config.yaml
n_kv_head: 1
d_mlp: 512
norm_eps: 1e-06
rope_base: 10000.0
parallel_block: false
init_std_o: 0.0
lr: 0.00824
schedule: "wsd"
doc_mask: true
Each number is 50 + 10 x the weight over its row's rms, rounded and kept within 0 to 99. Layers, rows and columns count from 0. The size before them is the row's rms in percent of the matrix's.

# layer 2 MLP up, 512x128, rms 0.239, rows 7-15, columns 0-127
098:48 42 59 72 49 41 50 54 43 44 45 29 64 52 46 39 60 42 54 58 59 39 49 51 33 54 56 54 37 55 44 44 42 52 57 42 44 43 61 59 46 38 57 31 57 39 59 63 46 43 64 50 44 49 50 65 49 39 64 70 73 45 46 70 70 52 66 69 51 39 51 49 47 45 53 57 38 57 37 51 45 42 39 51 51 57 54 61 55 49 53 56 53 38 65 64 68 68 67 47 72 45 52 49 40 63 67 69 52 48 45 47 62 51 51 59 66 51 49 43 49 52 55 34 35 54 41 63
112:66 61 61 53 48 51 55 48 54 39 53 44 65 52 48 45 54 47 49 45 36 47 33 63 48 27 41 49 39 45 48 53 43 33 46 43 52 45 32 65 50 68 50 34 50 50 72 58 55 56 58 52 55 54 47 56 46 43 37 37 45 47 50 64 55 55 44 48 65 52 31 59 61 44 59 41 41 57 58 52 62 41 50 46 48 33 34 56 50 49 38 57 66 57 67 62 42 53 59 60 58 48 36 60 62 44 64 47 70 42 42 58 79 44 31 47 37 37 60 44 48 49 53 47 76 50 56 34
101:54 48 47 63 64 53 44 46 54 47 46 44 39 48 43 32 43 43 60 46 63 43 33 65 59 57 51 40 52 50 56 68 42 57 46 48 47 48 42 41 54 50 42 68 39 54 41 48 46 49 47 60 34 37 56 41 52 57 49 37 57 50 58 55 56 52 50 51 36 59 30 55 58 75 41 41 51 40 41 57 43 57 28 65 39 50 51 60 46 44 56 36 41 69 36 63 24 56 39 34 57 58 59 52 64 43 62 56 75 57 42 49 39 39 50 28 65 57 39 52 56 73 39 42 51 47 47 44
091:51 61 25 54 40 51 60 51 45 61 40 57 52 58 54 68 61 48 35 36 55 51 53 45 41 55 61 45 52 38 40 54 31 44 43 48 53 44 39 48 64 57 66 82 42 62 55 36 52 47 57 42 73 52 55 49 49 63 49 42 53 48 38 38 46 55 56 46 40 57 56 36 56 54 52 40 55 47 36 63 44 66 62 59 38 65 44 42 50 69 52 46 53 44 57 39 60 48 71 27 42 51 38 69 53 39 43 59 51 58 69 48 46 43 62 49 47 53 54 63 68 67 49 41 60 50 41 56
086:55 37 45 54 62 56 58 31 45 47 54 37 37 50 59 50 31 65 59 57 49 34 57 37 49 50 58 38 34 52 48 28 41 51 50 49 70 71 49 60 57 56 62 60 37 63 57 59 39 50 53 56 64 63 47 53 54 43 48 48 59 55 40 66 62 66 49 37 44 46 31 53 41 55 47 55 41 43 38 35 62 63 56 67 61 49 44 25 49 49 58 58 58 39 40 51 53 54 47 58 55 68 44 25 56 59 51 60 35 54 62 43 51 40 39 66 50 51 57 47 56 41 60 32 51 54 47 41
092:47 40 66 53 65 57 46 45 30 62 47 46 46 66 48 33 55 62 62 65 56 67 45 55 40 61 44 51 56 64 61 77 63 54 42 59 40 45 59 57 49 46 43 51 35 45 57 61 40 47 46 47 50 50 30 55 49 57 56 29 43 66 49 53 45 53 51 28 51 39 51 45 60 51 66 47 59 35 31 43 55 42 44 61 60 58 45 59 55 55 42 78 60 52 52 58 31 65 48 51 47 42 49 46 47 38 41 51 67 50 53 46 38 61 56 53 39 57 42 61 45 62 47 56 24 47 62 56
086:42 46 62 66 52 65 60 41 44 51 78 41 52 49 35 47 38 50 65 54 45 49 49 48 39 37 44 40 45 41 46 44 63 38 65 47 55 47 51 38 79 36 47 45 31 51 42 45 46 52 38 43 52 49 49 48 56 59 43 40 56 46 43 56 57 48 36 51 34 52 18 64 39 43 44 44 47 37 53 62 55 52 48 63 57 49 39 54 41 35 65 47 52 48 59 55 47 47 37 38 50 65 70 38 35 51 61 42 51 55 67 55 52 46 60 45 54 61 47 39 56 44 57 83 53 45 45 53
108:67 58 64 49 36 40 46 48 55 52 30 52 39 41 33 52 58 45 54 63 45 46 49 53 51 52 42 58 48 69 46 33 51 67 57 51 44 61 56 43 45 73 51 48 59 56 43 62 56 62 46 32 49 41 51 61 59 49 48 44 59 64 55 48 58 45 49 42 37 60 43 45 47 34 39 53 48 55 30 30 45 43 47 60 37 56 61 47 54 55 30 08 62 47 49 53 44 49 60 48 60 44 65 45 41 58 59 48 59 50 55 71 52 33 56 54 69 36 59 59 61 47 51 59 47 49 42 55
107:49 45 53 59 40 54 57 66 37 63 32 42 43 55 55 48 55 59 54 71 67 58 46 38 60 45 51 43 40 45 47 43 53 47 63 64 62 24 47 35 52 54 61 35 57 50 41 40 32 49 50 48 52 49 38 38 41 57 66 31 47 49 55 50 60 50 39 55 53 43 39 50 52 36 68 57 42 52 55 58 51 53 60 54 41 29 61 63 35 40 52 47 47 43 49 41 78 54 37 49 55 56 57 42 63 53 50 49 46 61 38 77 66 42 56 37 63 33 57 35 57 59 44 56 46 45 41 39
# layer 2 MLP down (transposed), 512x128, rms 0.113, rows 7-15, columns 0-127
094:58 46 50 64 63 39 49 61 55 42 56 57 37 44 41 60 47 58 64 56 38 59 43 53 52 42 46 58 45 53 51 52 71 55 36 43 59 38 24 62 55 50 57 54 49 41 39 48 48 63 53 56 46 40 39 48 53 56 47 58 56 60 61 57 42 66 55 44 59 70 42 47 73 39 66 63 43 47 39 55 60 49 41 56 56 36 58 46 46 43 35 48 59 50 62 31 45 29 33 44 43 63 62 59 66 29 71 49 46 41 46 47 59 43 37 42 56 54 34 51 26 47 40 48 58 34 56 42
106:60 62 45 47 48 59 40 45 52 36 35 60 59 35 30 53 72 46 40 56 65 47 54 60 67 61 45 60 44 61 56 51 59 26 46 34 59 29 46 42 45 55 47 70 34 72 64 53 52 33 63 48 49 51 45 38 55 50 48 53 52 43 49 56 46 31 37 44 43 55 48 36 53 59 45 41 57 65 55 46 50 44 47 58 59 42 54 57 36 53 56 42 45 31 62 58 43 34 61 51 48 63 56 73 36 49 58 56 51 42 56 45 51 47 59 37 63 49 46 47 63 37 37 41 52 66 64 57
103:61 51 55 61 46 54 52 80 37 38 37 65 41 61 38 62 67 43 49 26 41 54 49 59 59 65 47 57 45 53 50 50 67 56 71 32 48 29 51 46 48 44 63 65 46 63 43 55 45 49 56 66 51 45 47 53 40 64 51 53 52 43 40 40 37 38 54 58 50 36 48 27 47 50 42 73 46 32 35 54 56 62 40 40 44 47 34 47 43 44 44 54 45 34 54 61 68 47 54 44 52 36 45 42 53 60 45 60 47 50 56 55 59 46 74 50 48 52 42 61 42 38 48 60 47 56 53 56
097:70 25 51 21 57 69 36 59 49 48 52 49 39 40 61 39 34 57 39 52 38 46 50 54 72 44 46 52 49 46 56 54 45 43 45 41 57 37 46 53 58 52 43 45 60 42 28 54 50 58 33 67 51 44 49 61 23 77 54 52 58 49 42 53 31 75 60 53 55 64 29 57 67 40 59 52 46 51 44 59 42 51 59 47 51 39 41 49 46 54 42 55 53 50 54 47 47 54 46 69 53 59 42 45 54 50 52 41 66 45 52 53 51 42 45 54 44 60 47 44 37 60 58 52 46 45 65 63
096:49 54 43 60 63 45 32 33 62 44 65 57 29 49 47 47 33 57 61 48 59 62 63 53 45 48 45 35 49 44 42 58 29 51 43 66 54 45 59 81 59 51 59 48 45 31 43 59 42 45 63 59 39 38 40 52 45 52 54 45 60 43 47 44 53 59 34 36 50 69 42 68 65 56 47 66 55 40 63 51 54 60 60 49 61 44 38 29 50 53 54 47 69 43 36 42 63 42 55 52 52 61 51 30 48 31 45 48 36 45 57 41 60 60 62 42 64 53 41 53 54 51 49 49 54 49 57 50
096:38 46 47 49 70 56 62 35 36 34 67 51 41 47 54 50 41 55 56 47 45 51 59 52 76 64 44 58 41 49 36 49 57 55 33 33 57 62 40 42 64 50 40 47 38 51 35 55 64 48 35 64 46 55 55 42 31 37 60 51 52 52 36 59 41 50 42 49 72 52 40 52 53 40 58 52 56 64 50 54 68 29 47 54 37 38 56 49 46 39 35 40 60 43 52 47 32 61 65 53 44 43 58 59 52 54 45 51 54 66 48 51 48 47 53 32 66 50 68 53 74 52 47 41 46 64 52 58
089:57 51 51 38 49 59 49 52 41 59 55 35 64 47 47 47 69 70 53 46 51 50 39 43 50 52 48 53 55 58 46 53 34 48 47 36 68 54 55 71 42 48 47 61 39 49 81 46 43 53 26 54 46 47 70 47 61 44 30 39 44 44 51 38 49 47 54 46 49 47 50 56 39 51 62 50 52 47 45 37 42 44 44 55 51 53 58 28 58 36 51 54 28 40 63 66 72 48 54 65 58 35 51 38 45 44 32 36 55 42 56 45 63 65 45 63 44 58 51 49 50 54 53 61 45 81 45 51
107:30 56 36 40 45 32 36 58 54 57 65 46 47 50 59 60 59 64 59 49 48 65 81 41 48 49 45 68 47 28 63 52 55 49 55 56 51 46 46 45 62 32 39 34 45 26 52 58 42 37 34 64 37 51 54 37 53 44 57 63 57 39 46 63 66 37 58 46 46 49 56 62 56 65 42 55 56 47 61 50 44 54 51 42 50 38 41 37 59 57 46 49 58 35 55 61 48 63 54 46 35 51 58 43 43 61 48 66 50 64 59 60 54 53 26 50 41 53 33 53 46 31 46 50 46 49 50 51
115:60 63 47 28 42 50 46 45 46 66 63 40 50 49 52 56 42 52 57 47 50 57 55 45 44 62 33 41 56 54 44 45 40 26 45 48 44 48 75 60 61 42 22 50 49 46 40 60 50 51 49 57 63 40 67 52 55 64 45 63 51 16 67 71 34 36 43 44 52 57 45 46 61 52 35 39 48 49 47 61 34 56 42 58 39 57 58 55 51 46 48 50 49 47 50 57 42 50 55 62 45 48 58 56 51 45 44 58 50 50 51 62 36 68 53 46 60 70 46 69 59 35 39 57 32 48 57 51
# layer 2 MLP gate, 512x128, rms 0.241, rows 8-15, columns 0-127
120:66 59 50 74 72 47 56 43 48 51 47 57 64 42 47 50 40 29 55 56 33 51 63 49 66 38 49 64 65 46 50 53 43 42 52 47 88 48 48 33 54 41 43 59 45 49 46 58 57 37 62 65 70 54 37 55 51 42 54 56 40 35 40 34 57 43 51 46 38 58 48 47 50 50 51 40 52 64 57 51 50 45 47 59 46 43 47 62 67 57 57 45 39 47 55 41 35 43 29 52 55 43 54 51 43 60 36 66 48 51 46 58 44 58 48 47 49 38 46 51 44 62 27 53 64 66 36 53
128:58 49 43 53 39 44 54 65 52 41 48 62 58 41 42 52 44 40 42 50 49 16 45 41 48 34 54 47 64 66 52 50 42 56 51 49 40 47 59 41 58 39 50 53 43 55 44 41 37 49 44 39 54 46 37 60 55 56 49 52 54 36 52 44 69 72 48 52 52 50 72 46 46 39 43 55 37 57 48 38 49 47 64 44 62 48 56 48 36 27 56 42 41 45 42 45 48 58 32 60 53 45 63 34 63 48 51 51 61 39 61 47 49 45 70 33 42 56 71 63 68 61 53 37 33 49 44 76
092:53 57 41 55 41 51 48 58 50 36 57 57 38 53 50 61 52 45 49 44 34 56 41 52 37 53 63 35 55 56 39 48 43 51 45 48 48 33 59 33 54 47 58 55 54 46 60 61 29 61 44 49 46 47 52 53 48 59 25 51 41 57 33 57 49 44 50 43 67 37 23 26 50 56 56 67 58 64 20 49 39 69 41 56 42 47 49 38 55 44 69 48 50 64 41 34 47 57 71 62 63 55 54 56 53 46 42 47 46 60 68 47 50 50 48 53 51 56 66 56 38 68 44 55 54 62 37 44
091:62 33 50 68 45 54 43 36 43 54 50 28 48 41 32 48 46 48 63 52 30 45 51 55 62 59 62 47 34 42 56 53 52 60 40 58 45 44 36 51 55 48 46 66 43 47 41 31 59 65 51 40 58 49 46 43 43 46 53 43 54 59 48 60 60 52 65 35 53 49 52 57 40 49 63 51 38 59 45 50 45 59 65 63 32 54 52 39 56 49 46 38 36 53 66 69 33 62 58 49 55 48 33 52 67 44 31 42 55 44 60 63 57 65 20 62 51 50 66 49 40 55 42 44 48 44 66 57
088:59 52 46 50 48 54 54 50 69 48 41 50 68 38 42 46 74 38 55 59 53 43 34 41 48 55 49 63 63 62 54 61 60 63 47 67 39 42 49 54 60 51 53 62 51 56 47 69 40 49 33 40 42 40 42 60 62 61 53 63 55 52 43 44 38 52 63 54 68 68 62 59 43 66 60 65 51 52 45 61 29 55 68 41 53 65 44 58 57 51 28 60 44 46 55 48 46 51 55 63 48 59 51 40 36 24 61 38 47 58 47 40 39 62 50 46 44 54 40 57 51 40 64 44 52 42 58 31
090:34 44 47 60 63 65 58 55 48 39 66 42 52 42 43 38 43 45 58 42 56 54 52 46 50 44 58 60 46 44 31 60 53 48 40 49 27 51 63 64 50 45 62 41 47 37 37 64 44 50 46 63 30 40 67 48 60 52 70 62 63 51 60 58 51 32 63 69 52 70 51 66 50 44 52 35 46 48 60 50 52 67 60 55 50 53 42 59 38 69 42 29 63 45 49 48 40 49 52 33 45 65 61 46 43 48 57 41 31 64 40 54 38 54 29 45 40 49 48 45 51 52 59 62 54 58 42 47
104:43 35 41 45 65 87 50 53 28 52 68 49 37 38 43 45 70 37 68 50 48 49 63 52 46 43 55 59 53 53 44 45 45 34 38 42 54 58 54 39 49 46 49 58 48 72 47 39 48 31 57 63 36 45 62 55 53 43 58 50 63 27 48 55 59 35 35 54 43 52 42 51 49 48 51 52 60 34 41 46 53 53 49 43 58 64 57 31 53 46 38 47 49 45 43 69 60 33 40 46 52 51 50 68 63 54 54 55 44 49 38 65 57 50 48 56 64 45 56 43 46 50 52 50 31 63 46 59
122:62 39 48 46 58 39 44 52 42 39 48 50 48 45 49 52 61 60 52 57 53 38 37 31 33 58 33 59 52 50 58 67 39 63 62 72 50 52 60 39 45 51 45 63 76 58 32 56 48 41 38 52 49 56 59 45 64 53 32 41 51 47 56 73 64 52 52 54 48 53 35 41 51 38 70 77 65 55 62 47 41 59 57 58 63 46 55 45 57 49 32 45 53 52 43 51 35 51 54 61 40 46 51 38 37 55 70 46 34 47 44 50 63 31 48 55 52 44 52 41 50 63 47 41 51 49 42 66